Weights of a small transformer language model: some layers without attention, learned residual scales.
Each number is 500 + 40 x the weight over the matrix's rms, rounded and kept within 0 to 999. Layers, rows and columns count from 0. Numbers have three digits each.

# layer 4 attention output, 256x256, rms 0.078, rows 200-255, columns 224-255
513514468544484517526485502557552474510480482487515520521494538514516495456507517516530524467499
561493531547466539541531431497483470541414481521502517532453499416491547444488554552477492467487
519447505509538535532500502496471504488500527514428440514527447478462508532460501493510504564505
562548490418497456487459494538478465446499558554572487536447487516490495526449538518482415553449
474556518491483492525611498534457445497484490525530512530438516566468558460498489602473541443478
459490536503518520594430486397440474454499577510505513459568499500508510609550531494469503542485
537498509521499488481490545466473545463518544418438509441452549468510486511496462480481521506469
492394529526535456489446518579465592483417535487521415487534478523545541556592463498555462461507
502583556551481447507543557457535482472496577509445528496434452514483455481526488507512534523497
520494500429501520554352520509554576495489503476406497527565477510506466484455489485498568445515
517504540437533546543504516516508559451572502537478533493535473530473464432477551555486514472492
487502502470488454521521537520515585494563479561517490484498537537553501452466512555471550560528
532523476496553524515503450467604437498541464514509496531484535458497490522506499534495598525503
528491533485503503566464468459462488463542516482528533518483473512535538521502483539479487533498
465460496517512524464534514555542462527531456504524528534485495511535414475527542484548485511485
519460493417467510469508518485526462432532508516441463497516515478525505480510471530531583542524
521499465505512495530456485545502450531491519522545473465490455502521482494541565475516505454532
545513517505512541471480481511518530504500520571545545482431510544430515506497547556494493475481
514501488507496505445501465484497471543486544497486512526450549571501475566548497439436504507525
529520450476535443492437546428453502605507524484501510475470495445494482494467464405551509566508
483528516451495473515510498521487461450563549551483503520513511550508516491500544470542464499459
500500497572563506439537461484465489576488509615623436483478512470459507533511476516533502476543
475557502460458562551473501550550476529524427510513538495539472460519542523528431479462466518562
476517461460485493513526569482537522556442442565472504463479419503504439484457534523493526478533
441572466440425531443463483552469546461498560516530521437444552480478413502481506502530489532498
488481412466489518479531550496524488468555496506447523500512511531505510448420561535558500511535
519503483466535529535469448392504524573483518568517477542414516548455474447444518526581499428482
561536449477511576512548514547445513468422440474524472495463481517480537491564545445409517483492
552450445535488434510512482555533497479515548521500448487485512506455505553502518556467534513447
484445497521486484508490549476524493467513529497552472475463445529523500434524485550497501523520
486475474598562499487542514508404561461516471483504459495462431516533416400542543452516519516480
488486493521498540419501494469519535469508495461490542433514518537512527504527445513571408485510
504506557469484471457524514511489515465488505507551480498504495507467489453556498473482500526537
458517496489496468439523496570515527454550461472573532557503506508478527474518581466559452503532
540549500525505471443489518533437481524566468547459508418471515528575475456547520457418447474468
479537519424444512535485444490532506495565516505520480537467490570519515497516500580483528570526
466472539523493470538444517539489490560430573446544499517520444521458533499475546476513480551558
502508498470517449458545488503441510512499527453564501471580522503496478518421564497513529517486
457427504520538466496508522526430550460499543481524438533519517474442490442491502483487537466548
532491511552515465503588520490519492569549482512577449459442502585535559495475500490441556482570
589471485458449534496456537482584518532519495525482559492494541515505456431546523544565469490461
486490465570455504485453464534498478465563550475523502552464439499547524446620487458507523495548
456505502516502597498489463515554486527522498473460449565453492557485503508452512445518409518498
549498480553554497437431482515533496478468508476530517505467459469483469535550421440428498501507
403493459497460550464445521445535479548514463504400458477493448448466502471505486492477496514479
456497536514541523542457506583501526493494528552464522566483547574399520536524519493481497478610
461517476560573442474538526472434492447461549487473486553525469481567511495471503443462461484486
501501490545503450508461487469532460544493551529521437451417442505516484486497512480460499486494
603515503514504488532456456495560532522497531514531522501536486483531475459520535514544488508551
510513513562459529529495472526472520562508532540478506472460464426492466544534485472494496465452
461489491481545462517520499457564504513502492494481480516483455493559596507583527500495514505420
526443505466423521598447476538465496445550489420482556495497499505544426517529492579464464574450
518453519480469494511517498500534529551568499434493439559564536479498552433524507547547552478481
492528543525523519614486425513551530457450436466517457517509504482518463556452519452468497526542
464523510469553496489466488543518604466460449473537489484437521493492464487503537489469415560439
533508440413449511463526516512498457476505546531498453542478512466522510560509478482489488496441